config.toml
tie_word_embeddings = true
beta2 = 0.98
lr_head = 0.00501
max_steps = 4027
Each number is 500 + 25 x the weight over its row's rms, rounded and kept within 0 to 999. Layers, rows and columns count from 0. Numbers have three digits each. The size before them is the row's rms in percent of the matrix's.

# q: layer 6 attention query, 320x320, rms 0.0497, rows 179-214, columns 192-255
# k: layer 6 attention key, 320x320, rms 0.0473, rows 179-214, columns 192-255
# v: layer 6 attention value, 320x320, rms 0.0341, rows 128-191, columns 192-255
# o: layer 6 attention output (transposed), 320x320, rms 0.0393, rows 128-191, columns 192-255
q179 115:515524512513526488534474485502497518518455516495499473446501541493532487526529504459518471484506469520484481471469509474526470515499491449528501478530551459464504550528508534522511504517564462
k179 118:470485482518512505530447491479506519484496483526492566478509513497510516513485536443536508485485501507493520534485535451472488500519475516490526485516524501501522483524507505511548483509510463
q180 092:492509454505527477518518489486501455459505501524520531514516558466503533511519533503491492495523443491469502459484495486517486514508521483525506490528484492474508467519527523535484511498509468
k180 090:492485491505498497516500504482454498512535507499460514490487516523498483483504519502495452540486541499517547480520514493486498470486460510495536465516520462496536483486521459494525440535471468
q181 100:537479503480452473501474501524559557500479495472520510483533511483505507538523495477492473491540496439500465486474531522543482485517525462506502480482530526519494530522491501465505496526493483
k181 102:489526516487515473486519485501512522447467468496492498498487499511536483495521533499517499542522509507479480468452529483518456496525521487550485470509521510515495492451513500505506502545499504
q182 111:504535529519514508509486519481526452442549455500495523529495528511533492507466523555503508503509518510471512485466472480469526516482485512490519507478498522484508537466508514529517507507513502
k182 103:516498521453515511510490571492507494504518467533479493486498519509512470487502480500517471470526499498450484517490483526491485515439519494506518519492533528491529491505507447526521481512521541
q183 111:502525518507510496465469550502493531466483498485508527561469496511521489464500520519529552508491509524474510487469488486522506472485499508495521554475448514546494456490478474507471492532505470
k183 105:526514508505512521476522480561494503471472472503521522518443454489501503504498493479532505479494511473505535471463501533517509512492502463509494512495472474470486503527527479489505517514498496
q184 115:467494501463507445465526491463498497464485465485513501530511498488456496493488496532490555478557534499516529493519499477496529461460510536549524539496491544544476503490496497475465520519483494
k184 105:500497528524469460476511523511513508493495493476486460518501480514498481512508474535512486480523499464505463515484469545512491436488467491523495442547520503480472481494506505486529515523525495
q185 101:527486450513525467479510493504507463526504491513511514513442523497475471494505506507533489546470479528465536498437514504513503537509457495444474518513509504516526511467495561496513540497547499
k185 094:513517502514554482477502511496485483525503456493492507484462554508471488476516526541524518542466490545469497536482495496528556505508493519487497521489504494508511494493509502499540470479477506
q186 098:464436504532520505481507504530461520516517507486550509492462555530498498490513476507493447511499500467469516489499561508497525501469464517488498497529518494469548494533488514459496515451504492
k186 096:491477528519495445486512504489461483510470442493521492503495456511515495449477541494499493532486518503520525491503502516500504500516491511467487536506513447511500466496529507534505529515532469
q187 090:485480491442507463476493510515514507492515545531535521518503511497494525502484499544459507492502529470476492502548541551508511501505498549532480496512528464527531495516491479497517518523500522
k187 090:463488481491479484481495495520503489494472490501512526513511489527521436473493529531471496547507523470549511526487490480527502491510502512487513474508482528493494521466520516502533511517483503
q188 104:515513488503503485481520504520468532473515533492485501478542525495506481474482508496517474506474532526467533529534521524527454504503508484497466510514486456518492519535458549524532453457483519
k188 102:474496438510479472537490490503488488468529486493486498477529506488490510433488518474470516509513496541518507523517508502513498543492504530486505540471473470534507531511493528547510462497467494
q189 101:497496507514543517529463523502500459555523493513527505525501488525483544499497542524501491514473516487501525517518512509453534507499439505457514482512509531475502453467492482508506519542514467
k189 101:451506464518511498461521495508497460514452485503524537517505491502517430458521527514490512537481480502488536519480498515465494488503491485480525523492496494516559490506526530507509526520482484
q190 104:504499480521451509454511488505476538533534514467521501500517485517540521480481495455502493487509533472525491483532550544475488501497519503514517508525499479498521514542510460501553486493483529
k190 104:520505485515497494488496508513487484528543506475487499483518470532481492523486504473469484533508501504566528496501516496506486462509525499475483478484523526542463525509509498514512485517497466
q191 104:466487491506498498461533494470466490493482515508495526531515503469477514493527524538512549505528519492444491508495522499465460475467471528512512502483534524477505437474507467493465525508503539
k191 102:492492512498489518495497479493497475528494489519514504483517480481502446504503504574517493570520518494487504481498526474490478465515486505490495492457507506504492494455485510476494521519507489
v128 094:494508482500460483487495516541519507500454490521499507478557498503498492465471478520473497516490507502492485534509501499486511465472488502544463509497495496463486508500492518493502495480480550
o128 094:525493477521539506503488494461515545507566518486491523495515469518481514479475489487544491463498515532503513494479507452528487513527511498456501539492484518514520488508504515505508514508517467
v129 112:499497526538491515490535478509456465487462500429496510513515496502493485504488511485495453488530496501513524476446472518503515540507491503536516497484476490483529491482541506482518483478445539
o129 120:524494472496555482539447556505538497536543477535519479493512482510464531525560501491497525498491466481492491529469505462479507511546512509484490481524496513481521503474495502504473508487527473
v130 099:463564493525470443499552507515508479488491502527477473485523481541490474479521490474552542495517488479511519517475503504484473511522520478487438519511488462474526489504498457503520449500510544
o130 096:498428474513512535489465528491493559507486491505503482491525534505511499469474509545468501509520528520491498457500474453470462457465490477508506540510546536494474559553488502497551535497551469
v131 106:467505515508498513482433490499467556517494507491477520482519501519535505478509507470561488500510469483462485531484493522472508444447506470550501488496533517535546500530511515525520510510529503
o131 103:524476472482497463493518544505526545485473470499499495540498497458493497479485510491501498528491513506538472460524465497499443527506435471487492460578507495468473476507492483482515533495549478
v132 108:499520528537486520498515471523517504518538496479502505527465485558509506487488497518517485502507504493505481487512498494510489477488490497487524503509520482532490517464513510463526494522489504
o132 115:461492529493459518507484554485498486470510522516496491454507514495534491449484506495492480482482521457494483499545530516498529555498503494520500497495574511481494509522518538553493509500507525
v133 096:498464497530539501492470483449520507493480495548495505524478480486526509491540478512549476513430482484505464480468532474445517541533487522513509484510474486486516515514462520482509493527509504
o133 098:457515494504454486494554492532444500483493537490493504469482526471481498514478508503491501480540507504503516495510455526540465478486475519485480547466515477502512495480533541474464505481491503
v134 098:518517485516542503485510473488493474479477521509480518490526530497506492509495496534498536524520499479526486470455498478515513494505451469512472489479511522522510503516509478466503451463485503
o134 102:447512489515448516512492558540518508497499493516540504487458491520499536513523478499506473479497520492462531526486488512487473492533487520487542499489511489504500488458497538523483486482503470
v135 103:553491522501494524476497542420497471509523501473503491532513495528491508520523532466488460490522566510504442501509526479536499478531488517519522527488500464479531463508476518438459516516458519
o135 108:453505503498471502534526487553490493471477507496498530471474471489505489465515461515472515498461502490517539473496470512522522521426541543496482472510495502536521504516562481553494506503495500
v136 109:513458493546531489520506491490486509489492482516509460522474514455551525497521492483525491476480439483528514507493499513452506507543490473521517517531485491510498503507497519521478512455532502
o136 110:475522473461470539456487511498519481522500451526525522487525512503474487513524495486467531510495481479508478490482496520513500468484464530494526512409503498476532495456482474467485491533448508
v137 105:522539502471500490535483463519495521485486534502503510499497507438560506524502501512443477470492494513513496531516481492512487513499479488493491513493555499467531487517476510487465493518489510
o137 105:485497526531462466462493509507526523512497530512515500528477514509476498485515514518505508529517519533470518504480513474514515522537468464475521488498518548509504452475523498472544523496531518
v138 109:493482510519492502536467517502501497538477517511534496504462478541479483496483521492495514471526497479466507484524545526496498495469522510465482480487496461478520512538501532463495453517497475
o138 112:514506479481492494479521437522474503485518479485462464496507499441509527519457482501473495547483505496538473513543480476478474506520495464522516512497498497488487499520526466520520527472488510
v139 101:486488474497487498491493521429517505524467491477485507514527526454504516495512491418496481474535493505497473485526556477490473474502461479510502481478505497501519497509488499515458520504501519
o139 101:551503480468501462476535461536484525501508510478518548531510475485538510464468499530531502521467497508500511548527476544528484501472558486468489512517476480512497491484485511469480482478447495
v140 097:464499477457489465474517468566520512476512489464522498491530529504472523487538482478467474523542490499533496493480454497496471524500524495520511539487509511499520510498504501474485486505499516
o140 098:536549500537511517488492521498553468517492525524513497522473496487475517511520492497535519504512468495475502509525533457494519453506463509488493520488482588531482502490481474513477512531518467
v141 099:428519507464487464505518505555496478537489516492493566483478491470514452522498485521484462487481538486465480505527504518440497510472523536479444484509528504500495532502460497491495487490483487
o141 098:525523486471512493533463515476522512489500497515544484501531502514538495487474505513464487483492490558508532530458516516518442489546506461518540500504518519515472505510517541484539531489553496
v142 093:514530472520507526468459506513485501461555474474464516474495493484501502479501505493506511476449510511469497485511560507477509500479477523529464465504509489486516492481490504472493534457521459
o142 098:481467477463523466521508502510488539509469537523549513480528524509463509485510508474509493489478553413519497482441471497539503516491547514489496459533558497491508538566535474520521481495525485
v143 102:496464502466555511488519535526536466483507475514492506499472523534496501507530471460487518500487542505517490520491488524469518462494497458523468486512459510493488548480467502474507495509499495
o143 106:460565518526487538539483476491527503494500542493549479478541493510522488542453505532530478520464507477474484523524534498528442506526540482484485510494534483527474492503529503523545522457493518
v144 105:509535495472499483523556507452500495542498500461491484485500503446510520477531485485459469509494483466518461544492476489512495462459494486510522511473507509503505515543483550526494544475496484
o144 104:474530541496499510500473528511505507533503521514525524470539475520520463502492501472505486487496490536509485513489484528503488538516495479480538489544483499486505440428535474478513516510497525
v145 095:552470496539528490519471564477479459513511516551492523502515503557506502482521531510517515549471531520500497487497535533530504476478538446491486539483488522522545501491509528496486504479526522
o145 094:481522503508509510567484527516473481517478507478509512467508474474477535476495520458470512545496502490516527534509462512524507483499481510532505463475528461479498527555511489546520495548546461
v146 103:524503490524495546507519593497467470518449495518504508506489456497494497496559535510474479468520495507505454454503542487534487481528508501546533487491526498532478520523464492476485508487502424
o146 105:496501513506512461505560475533482505443550465518505497447515517508502496545467496494530479528438505471523499540471474484480508550498490531481473488493492490474550468473559560469503528548467534
v147 098:491495523467454524520494542508534508504510499517529486516499495491528531497423511502540503488525495505465475505512529527464491501498519467485506533497517511488508499501527477481533520536564460
o147 098:502497469489520476473454528510461472538499494485479469504485482507485502507532503491464476507465516496508529519531552441508565505514466533520446488497501502552491473512487519513504492479516522
v148 107:556471549531492511503499532501487512476521492518509482521502446477532502452471518503459503515471476499498501518500440493490471485504501508504486489540515504501455487509484485452501514487521484
o148 108:521515518472485460547523490546488489506518517495494508463513545521481494519530531486485506500543518508507487495493533523489517483528485524492487492435497507512506513523507511526516498523532502
v149 107:480526484467501503522511502508507503503539476490547509491506531489528537536526493502499503578505484506514474513471507515498477460539526491531511500516516508457530517453495482487509495509492494
o149 110:455488533480523498497511451455519531496476524521484538521465511526511461477502486452529502485504503539496530511470501471505515472466461502461478505534478491543473431517466505498519542495495531
v150 102:479557467504497498486524485472485477446522421478475527507461507501493514514529457500503507550507500484512508538526492481527548481503454487514542495525492532503518502498473499518544524530461495
o150 098:524497497508490509516479497507548526513494531496484475431519508475509520541487486480502505469503497480513446461489483463474490525515572520509498478504487432475500480494497526515492456443545501
v151 105:491474532507482499522508489514547555511496540471498484482516485470503515458506451480492468483477548498495507510480488497475509531489493509476483531473467491465472481471541475544484514518496431
o151 109:546511485482534471430523470519469479482546467492529531528516531502476520518491568550501514536504451524517447478501492475482512491534483478503510507509470537468521501501498523468479506483500504
v152 106:496481537513527507477486532518523503460517500495476499520475486523493519487465545521462470455489466487515562465551522510520519518476446475511478503512473495527459532516485468482494520507487498
o152 109:557510484527459494521515484513502515496538492501478508492515540498511492485522529500531508520436514496546464490500521479511533526536557504478524497454537483447559503487524540478527490502504481
v153 108:484495471431536508564490490476516489509495512499486460515450484513485498502527479488466486506532537517489469483519504489543534542451512510490504490489474497475515475535517493478503507486502488
o153 113:533480494503497513498498508533473505489505518468504511479534498488475483510492497503519485488495465470478517497526526499475497528514480454512539480522506515525495512525486453523481473503515484
v154 097:500505489499494509500430518495505474508486496469502434482521550489514460514520527494505504517497474533454494479522505516551485457495493458529496507503533477514521495465521456501524521495502492
o154 097:504469500542530482500515498470457516466497520495480534498526499518470488491496472474503527494478478477480495516473470486491536516510516520492527499564489506532498501555498486508512482512521507
v155 103:510463493511487496483477503525515495487484518476485498471502494522527505512508470496466424542515517476481497511457490476409500495527522530489507490491497495479532482501504517518555508522494562
o155 110:468505507482547521535529479476526544534531504536525499539468511515501529491532485520531508524495463497445502554487471503501495472525468466518466476539507540493484512483495487467460521467499506
v156 100:508517527513549489491536480538473503464508509498443504436485506502493479519516513503535487500491446497493541489487500486502498472483502508504571490480522522533491498510485477510488505513505510
o156 101:458518489480471522512472535459480461497483441533541518496482440497527542526490479481431516531460492514531511468527506498520515527532524513539505482491545526494534537477514511492472491555487491
v157 096:504520470512520507498467494510447538504507478516508524516507492490449492490495537490451450503516508469497509478480505522522488455503535499482511498525528492526492499476498476442488501439495479
o157 095:473498476527498506480538486475518487485509512527481523453503508505509517473489521509506506508481498473500476489497524454503462557471496499503495502453514517496520505525500517527483503498463523
v158 109:506491512510519528523517503502486468514469493497467512494464489523510472535526537538554560526477520486514544483506515483539513502542477517516506505500517499511526450487512499519488515464504521
o158 105:492529510514498483553460536477508502443483488484507478476504479476473515477515494465461450492528504510470487535486490529513527516464483477488480468491508516480482523539480462546479481525515498
v159 099:502433507551534490507460477465489474557526489459537482471494504507522455503477493508518501490463461515501529516520494486418472469516500471527521494477501519487501481483516527488497483455534502
o159 100:508542447486535505521469518497507505480495467512530539506510469462445546505517494461470522506517509494492498484452458466501509493461541525533484500444483500495490505521498503515502490543463533
v160 102:517529519493499495521532519522461448508523505470483534515518419504505481475493506497498511525537504487491490483557500506549531540526497517561481482488486529565446543523497478450475498521540458
o160 107:539493487525463473570489475534511498498539528490523475494515519517479502500499471495510469504485508467527472498507530452517506515491514466495483469509524495475482478535493554522511494480529482
v161 096:493458496509491480505486528498464502523564486509487541481533465512476458493494508482538461484485521528504532487498476491488549519445546509465477502493510523518530517495467512535482520516548498
o161 097:508493466498507490532529494495483516455473462522551460517465479451512488475488545499469520547524508507489484472528503535537466492493500471500475520511533505515470515535525469517481519561488529
v162 104:474469515488493490489519487507503510510492549561515486475510522502515476526483507504488589479505471513467500503507466486489439497504526429481512515489506486540523506506502510519551513508486468
o162 105:495533508504506541529485461470497498536509499462478500527474506501476527462485510498477483509535496475509462480493552510501484484506529522502508507509521545538472473485487482491481491486499510
v163 106:517521479497513501492509494507456554487548483469536502469465520501486521497498531503544473514487527495471530492508563490473458528512503521549510520516517526519480492511468487506486523481517496
o163 105:522462447488497499503486512473517487507468471531516487501482535435502521536499457499508517499510475479476473504551491496482518486497513518491485458504538473518505502490521448507526483514518510
v164 107:522524474472479471513505442493563534520499477562540441474498483535503496513513514516481469469456468485476484526552534517469503507508469530535499482513468524443495493520490506467506512501498429
o164 112:499476441512484516491464501512505498554515497475496512491497538482471510538486516502509547494509530472505503503484515481519538522542485474488493513439512495548498502519490484495517472484510548
v165 098:509488509458512510503565486554460496507474510547483513458492502484471498539520509475459550480482559530463472483503515541518470501554521579506494502527521542474489504583487496538470515459491492
o165 095:451500491504475510517456524474512530490482503504519483526526472464507505531508457548503474510497463487499513526430503517511485507555533464511484470470507476514544510495505492523517509534503460
v166 099:492501479493525508502480517492508505524487557475471531467479526563486481503524513498523522533510537493480456517491523517496539462511487497525491494482491540461521517485490520533513512514492502
o166 101:480501492502462528498528512484511514497494518510510508493486509473478512540494509497520484478488528507496484527491483501503476518511492494496483500513504428490498521543528470505488486496493445
v167 104:518532458501473469495513450558487505497513541471484562472488539533523458497511519520501487497487514501508501516430455494486472474527554500498490503474531503510474509529452511501504485492474532
o167 108:459526475522569539466516557496531511506470448531510525519516493469512528489499526483507492532515504494487500499451506468519478492471438501490530447574495510496508484454502487443511527506542485
v168 103:468484519488510506528477523465505467525482497558522493511497482462463541521464520515485553488518449540500443496527486508543520534492473491487509483502482452486549505454455491549456545518477522
o168 109:482502472505458507514503469495489538477520537431477466474512520504508495513520500508468475480492538483534495518500529477521503527504531472546501534489494502498477515510525468498504477520477478
v169 100:500487489489479500535494526499530487502443535471482470527544506533510492488498526506465497496492509531476525506515487524517511503504465476446551448499469500507482504474527526460497501478456480
o169 097:491531513531485545445489458510483505489509509492444491495514496510507467478498512528526536494469474508543491465520512432484473473503517469480478542499504495508527512544533500530485474466497486
v170 104:453481493464512490484493494464503488499492479514526536493518498505511497516504486505491494493520451444565538527469510507477455533516482504533501519488490484533521557455486526504483504541496497
o170 104:567529506493502499481464502548512480493520510467510478533491490516458502470529542487535468482495476517490455513530495497508514514482498521488504526576450528539463517509493504532513454495482535
v171 102:480525494450497511460468506548531531457487493496545501451507536501516487490545461490492483505472503489496468507510483497458476527521510520493483527516511545483508488469529453470507535523551490
o171 105:475488524513516496508488502486498501531513493522559480543481491479511468512500489512496497496523482474481545529487532531489521475472471515525523492508514534477506530495457504489528498481498511
v172 103:489510500507531463497511476455500488507470483518510487468489513499541507495510486528503468490493465502517507530501468492483512487506429489514510548468482507505490499500517517554493479512489476
o172 111:502499547538487522459468526535511512494493493476527505511512522488459519491512501491497536451513465469506484465498482502507545508497467522495534512498436508464443534476468488481472460496516503
v173 105:490468480504476527508509529481469524530502496526521435492482505480525452516453481497478511469549514525482495559500492513504529472542529538531472511486511526499484515457487542497483468478544472
o173 109:506516494477538517473478496486504444534502490475483478506503508498493512547521506546473503513461485484488501515479504473488439531474476496506513562491525478546508517530499482554507528508517495
v174 104:499526512465483508498493505534485511508483512493452484482500525498514535513474508470478459503473446494486512453486457499536539528474488525462495508505537525493531500522502485472455518561536515
o174 105:520474477533445525461512511458491528515539488511527497507517512520499479491526495500516507545480501518523509529490522515509497490498468534481519528544447424512507494514500488503502477490500537
v175 099:511497498543496459554524474494486511510474521542496501512493503457466471506473477481468485519523478504486548527490510504506499475518511531498491499503480507469473443445505535555499479488560465
o175 102:468475495457523515501479511489526511493494522465523537487512513502482514460486554501489488488540549509482496486524508482504471512475483480518477488420560497525502506543444478467490505548473502
v176 098:508504538490483523463509491503452488511536509526557532542508492494538492510479473501501456522510514516492491532492459490546492496485537501479469485528502510515509505506493519506458457491532506
o176 099:500473506527472455545496543493504503510490514530467521492447482504509494479467532529490533520524503479523552450462517489460490483495478521513448478480565496526487504498491482500532575527519498
v177 108:497535495521522515493454529509524502494465514511494536548501511500492502467443496508468451471486482498511504530504474508524523553473489500513487496505485501506501510519495493490477479505482459
o177 107:511501485493438508487556492538474501513547503471500493474488509519516480520500533525528492499497538519501511495525530476493466468517489480467471558459504497494495479505487502490501489472501505
v178 095:554537490502525479462531449485467550454540473520558522501504507479486497526525465494514515521494462495524547509470482528535494511496498490487494504508483556500452534515488489455527509522473488
o178 096:446496479538494493523500469494516477494445525496438493504478524491440515506520564502509481512503553503476466518487489458529543456501496510523518507462529466484477465496486550505496473486475513
v179 103:529516490485517509509512513509504503469472528540445526520480458508467518540522502517423453510528513499498496473465507480544509485490494547497491496494508465523474506538495478453455532534499466
o179 108:487472492495500518512522512522485519519512478481504497491506482447553494500473501484522493545477457508494487544512493505482481526525486501475484475483493491490559519485535515530476467516491480
v180 106:504510501555502459487476540512506490466523442442481502463506504504486528489487524486530459499517509504505504499467490501493461470521495534489522534481491537521530524508517539518494492502464504
o180 111:470497468467521525506528512513493487493497494575451494529479489509532499483503481508500498525470494492512484481493464481485495498475513498494477485536527457473467513450498538480521542523515530
v181 095:523455492500493496468476495490458484525498519442503495485551476456499494473523514488511565512498491489483491484475552501505489526455479538477483474485494498510546515485539489495464493543494491
o181 097:502556512536535455527493511517518507508527520521511494494503532523496500520536489522498503485491511488517483547500484550534448535520514484518515499573490546468483521516503529525499467464473526
v182 102:495513506485489505495497503443503486525505475494485461485495517491529482477489517495496523496492484468451436514504552512493434492472454513520503500516488533473505533439500498506543511491559426
o182 110:492461489473485456504460473511501528478475549517524529464528520513448522499475499548523507460494543502534517444502481484531531502487537536532505543508544495533506504549526506506506496504468549
v183 097:530489477430534558547498503477489480497514492471506543504463508528478478523460543499514529514512532559539495520489496506547554499532486508545475514492487505485522488446506475524427484482537528
o183 099:503533527527475481502499513521517488461483539518485461478536494515525468464483477505506445479468513499513525523504553481535515510447505495454521464503498469516490485527502522488525533531426442
v184 100:519510472492522470474493525498479493447478490405499518515492508528509471475525510495572476495501524453502480500505496507468471434533509520469505504505494469508478502538526504530533518486503538
o184 104:487525499488500494516507539505520491499552487577468458471480478475510518508499456490473500486487422467503489493492474488491567518495489517497529498501541515468513523475497496484490533494510501
v185 103:515531524494504522504521500525539450505501475505494509530482483532453510485468497484482499545521521543478508498507520497544496494490462462476502472506514523507490510504500488478520543492492485
o185 098:519447486514451507556494469516480540474500547491487519483527479456552494493504518484525493509481513498510497536481518472483516592500488501506528504431506484510490513519534525514496484488494509
v186 101:515460473508489507478420504486498541499511478509492425515534491507486496486490515538474509505496519546467485497517466523530532558523525489508505488512477493485508503490528522538501492495509509
o186 100:528486474529535487507556465560507503529514520501501558500491524543502528503550471514504493507504498487482508535443479473514474472486492536495482525462475460513509513520521541477484493514486477
v187 095:525448463489555474499491483501553502519496479519533521511474527518504490531539508530484514498518463514502515489477516502492541495497441571504515491497499499511546518509505507482512495499518464
o187 097:533546513496465519492529508523471502480511499517509523500516482495511529499502503480524506479497488484491509540494511533529465488547516511479488536487459513490512494499521493492470484535435497
v188 105:497502482540491512515454508478453522556513519482476450527479484478525524495474492466518505496492513483466467492533536512501488497532448454523527488508468531514509512519504525502503497506504449
o188 104:505472488516485504458529485468516476511522508510474544513466543502488501471532509525528525515509527475511493487481447521528477505442574547504451526499546450520535483496502505503499495478506502
v189 097:511460496519504498483458526521524489484500509461471468461473558530520508484503469507499482469517497509513468467483500519484524505508537571572539504498515467521504502514494511491489498528511451
o189 099:478499476502515516485542506543461484510542450494506526495467454485532501553457487518485493511445460466492505480531505506469497472491490497495529502485498474459547481477503481462495508456512577
v190 096:501491511531501491465479494527510529522501464487474521516500516515485453528530499543465526495479495495509497502506466492499496493517454492544526485519552526528494481492533494519484461548468468
o190 093:514498476523476525497512515455478519472503497515514475509480483489517525513523478492495509454510496500427514487505485550534532517506467494453516519444458473484519490496480523497498508557529527
v191 102:501487478525518487500469505493489532487515527503488482510506532465532535472486490522512478483519465548540517467520530530474537479479445531514529526481541531512497511470493494505488511538462596
o191 106:557532494517477492476541507508491450511511485484487533492475479522468475505488501497494469507479481486465458533503469486528504466515512487489449505489478486505511537501535522487442447479507440
q192 093:506500509508527512511522474540475543532502556495480520500527485517525538476511511461551477488494494465505507492468484550550501539570480536481516468500512461491523481488512501505520518527519463
k192 086:477513497510533496498524467478467486494499486500505491469507486457479493487496516501509497527506519497499481493480503469509514509520477512494487497477500497524514537457513501462489507498489517
q193 095:507507508480498517507515470514528473499537541526504506483485462483519485464535485535476500512511487498524541493439519508485512532518486466487467493487509495485498482492551518511511540580482520
k193 099:467538500489528460524501518527475479489538537536483472493512467556439481429524483507527486478465481531554529498499531503524573498535481447469493480481522542499513463496494508494538473490474480
q194 092:498527487460533518493522477484475505503496491471472455471525545540497508490472500489503526524497504480504504429486511503501473500470485527539486536522512450481470453527497474518457491435565517
k194 091:495495487515515514505497489498496511490482449499481449487488520487524511500474512480500505475495543476499492506541485530491450460476487479545547491529497531455522545531529503507511516507505498
q195 090:551497505463473492513464453458495502500463496489522561500503509548464464498492488516485505531469483512492500467458495484516478487488510463509505537526504471499496515545514507486474512452480498
k195 094:509502492520486445543549504495468487478498531424493469432492488542479486498525527504532448538482495493492563496491479500536514451543489482495470491511492538452506494482496555514515519487502546
q196 087:446525503464531496506488506526523493488439523523519454467525517496467524511486494471516500464521469491496499454473503514517466489491507522516507520532539469540527520509465516502479469482553471
k196 090:495526500486474535481485468472468505450475531478488498521463518485499548489459497511466515485518499483485487501493522487507512473471493460526480451479498524517510571503484478502467500523499473
q197 092:484500500519523514494534526485483496492526494443455476530471519470515474473469522505535487510496503515480469526496518536475473495528473477482487516508482525500489469504492469469500522482478530
k197 095:485482551492505500480528489454509495515560528525482493470563489480551519477498484483508511521545533481476501566485521523498436488480485516578495477469531487517480478460495486496489485548480516
q198 094:490558479503512467511538479534515540512555491505506541523532510482490471513483507482493493529523546478497460490507537518536474502510486492463520482508485473441472490499503520507505521541502535
k198 088:496512460462494474512502484483491508512534502518521496474526472480488499447463525496496483530464515466489488534504520484497492485498512491517490520472491487505489456446508541545497532500470520
q199 088:501505492489456545485524510502494517503528477494483498516510524458498505542510516539516512507502462519470474483523490472477492480515475523488490518483483538494522466511564469526510535513490580
k199 088:479531487460521494455506545440495530534531499566459517567534522510515492482494493526500479487520476488507480511510534548479476530509493541496500546495513508505471492532496500478473471506481539
q200 100:545517497490520479499489486498518518467481501466527514507531498503533485481527512513551495447465490491524532490475481530541476519501528500485509507512486492458520494517480523510492433468473489
k200 103:496499500529525518493480542507488506475495511502490499445493481474521521485492523513479546493460530550486501506527494514559492549542497560523535480546489502504556505511495502507509504506460463
q201 092:472510458513497503475543515488479491512493495499450545529494504468489495501508527509482463512510459474472552528513517480513490491485501542508516491488496512526464499515477541498492477479541511
k201 092:526477528499518511514526497525454529528459488466461507485511509523470504500521483516509476524532522500498501519509531463467461532533483479447495467484526504506516544486490525501484496473491497
q202 090:488527508510445516497532468471496490490495499477533497484521488493474468527496531542513510488486499503504487491501502476531509508498451516506477497480506503513527501507545508529486558476524541
k202 093:441466495483543512505512514464540474520526477489494447501494484502492452506520480494527457522495490493490554478522524516488556501518494478442483515525554492527480486510492526459471484523484544
q203 093:507453551537461512541495503536543524489511543493499461462517502476555529530516464468535507502529496554471499535527529509488498503543474484499479515468510512545525523499483455547552492526461496
k203 092:480549513492489539514503456467501439515504574546492495526505492507458506514497470516526494495553462465500524467523534503475513481492497506518451485493513490536511486531454475485489536529512486
q204 090:494500503513524486515464546499489526518494505502496489449437486510521534490520500479513530505526439482498487474481521509491453505507472508519476480480524555512494481486496484489472520551524445
k204 092:453548502506488502496502484502537473532478478489500549538507507489499514524493531509552497439525480489535500474488492473483499511519490486506535463530514470488525522432524440483501458488496475
q205 094:546446535515495497499487504478495506518506497516476514504477489494514533478494478453529530516545546473513460477515501498462530482532525504484545512490508494542502505454495447521511456552518443
k205 092:551482540520498503555500503474463484503487469484495502491474504469498525531482465478526530466505500494507458504534492491513479497474520521503465502498468528526533512520471499496476487505538499
q206 089:515495521466477516503462489471490506557448514486524526472501466517493506484462467488524523490508510506474513483478506473485483500532422518485479531493522510516543457504481469455483488499504460
k206 092:438477494517476488489488507478500479508479497477480509528509490517542436500496510509532496496461497498491540483480491513480500542562510504482493500528496509466536516425445490448490462486528488
q207 088:548462502485490493480494484528492487458498478506503532506527502527448463500465497501477465509525509458532519505491487498471469473518524514491514534482486486455436511519494544478536518490444487
k207 089:546483501505494477512471542526504575475515498490484475524489517495545517510505521491475472493432512480497486520528476494503490475531516508520529474518532516496509497517469485505544513493491532
q208 090:510502508484524484528515483498490510490513515491469538452515523509497509521501520510502513483518471513534502508504470457499505508472516535487510525427511523524504485513514524561487529497505499
k208 089:502462470499473521510512543490510541520511520504537504540482511501489444517505507459535471504508473493502491468524495549479531499472473510517480515507556513472510543512521488490505476484515498
q209 091:521493474525459525498546451487490478488485515516494501517500485494516523527422458520472513524489541509505502528455456491548526488525481487504489522485508473473482513455554490494492530476510549
k209 093:483506504483516526539496474462522521520527520510470485514503523523457553486506500487517542531500488573483532480487474511483489492488533464487533566477483492511500520488497540485530466445481506
q210 097:484542527495480511459505503477485481495499476531474474521478474503502477473510507564474511505507455537535506495508492482486490486468472525474482507475493531520506500458506524539456488484486477
k210 092:503456535510493505502453528497517522483476481483501511557503522517528479502505515486522492486515481517513452478513506517492520504474510496494495499488509495461494516536506446481516493510520499
q211 096:494491502486516492505461519478515468460526513523490499477577479469459511519459505487495515489487495489494481476512495481517462506478503493510548552500498535484509476544502510485474492499484499
k211 095:479502463508497505472483540496514485543534509493489470532510506472510539505506491477510520500500497512477506544537531544517519497457493492497514500482533490501460500496526512492460528506481539
q212 090:484531508502503497514517445451503507485476481482510525508515529515512477498495518550490512502542526539523512491457473504507523489513474479489503530489494442484538462537523499543506516443478529
k212 091:498477486488510519514515485482482512508504496475572474453526533477474479475510513495549476563500516501496551559498515508488491449476533488541513502475527548504512456559488506550501546477518500
q213 095:513520489469467535478513499482481494542541547519461502525485462476465491479483490530489452498494517468473561492537508490483463480493506533484493487498468514500480494523499497478513513465456561
k213 099:495538487478479517461515477499516513537511514493467483498515461503476490457467464484514470463499504524520529499472496519491496477490484525478481499492519458462469493450482521464504499489506592
q214 083:496533515473516517492495483466471462497529505498489460479468507470504496541495479524578506452502449506521479498444473497521472463536507486557507530451552496496554528516529465519478523494480523
k214 085:488495484501499516495470509457498534540493517495519490560475514485527509516536476540494511481476462538494478493492464530478489489504480483533512509503541580455490493516504473473495474479485482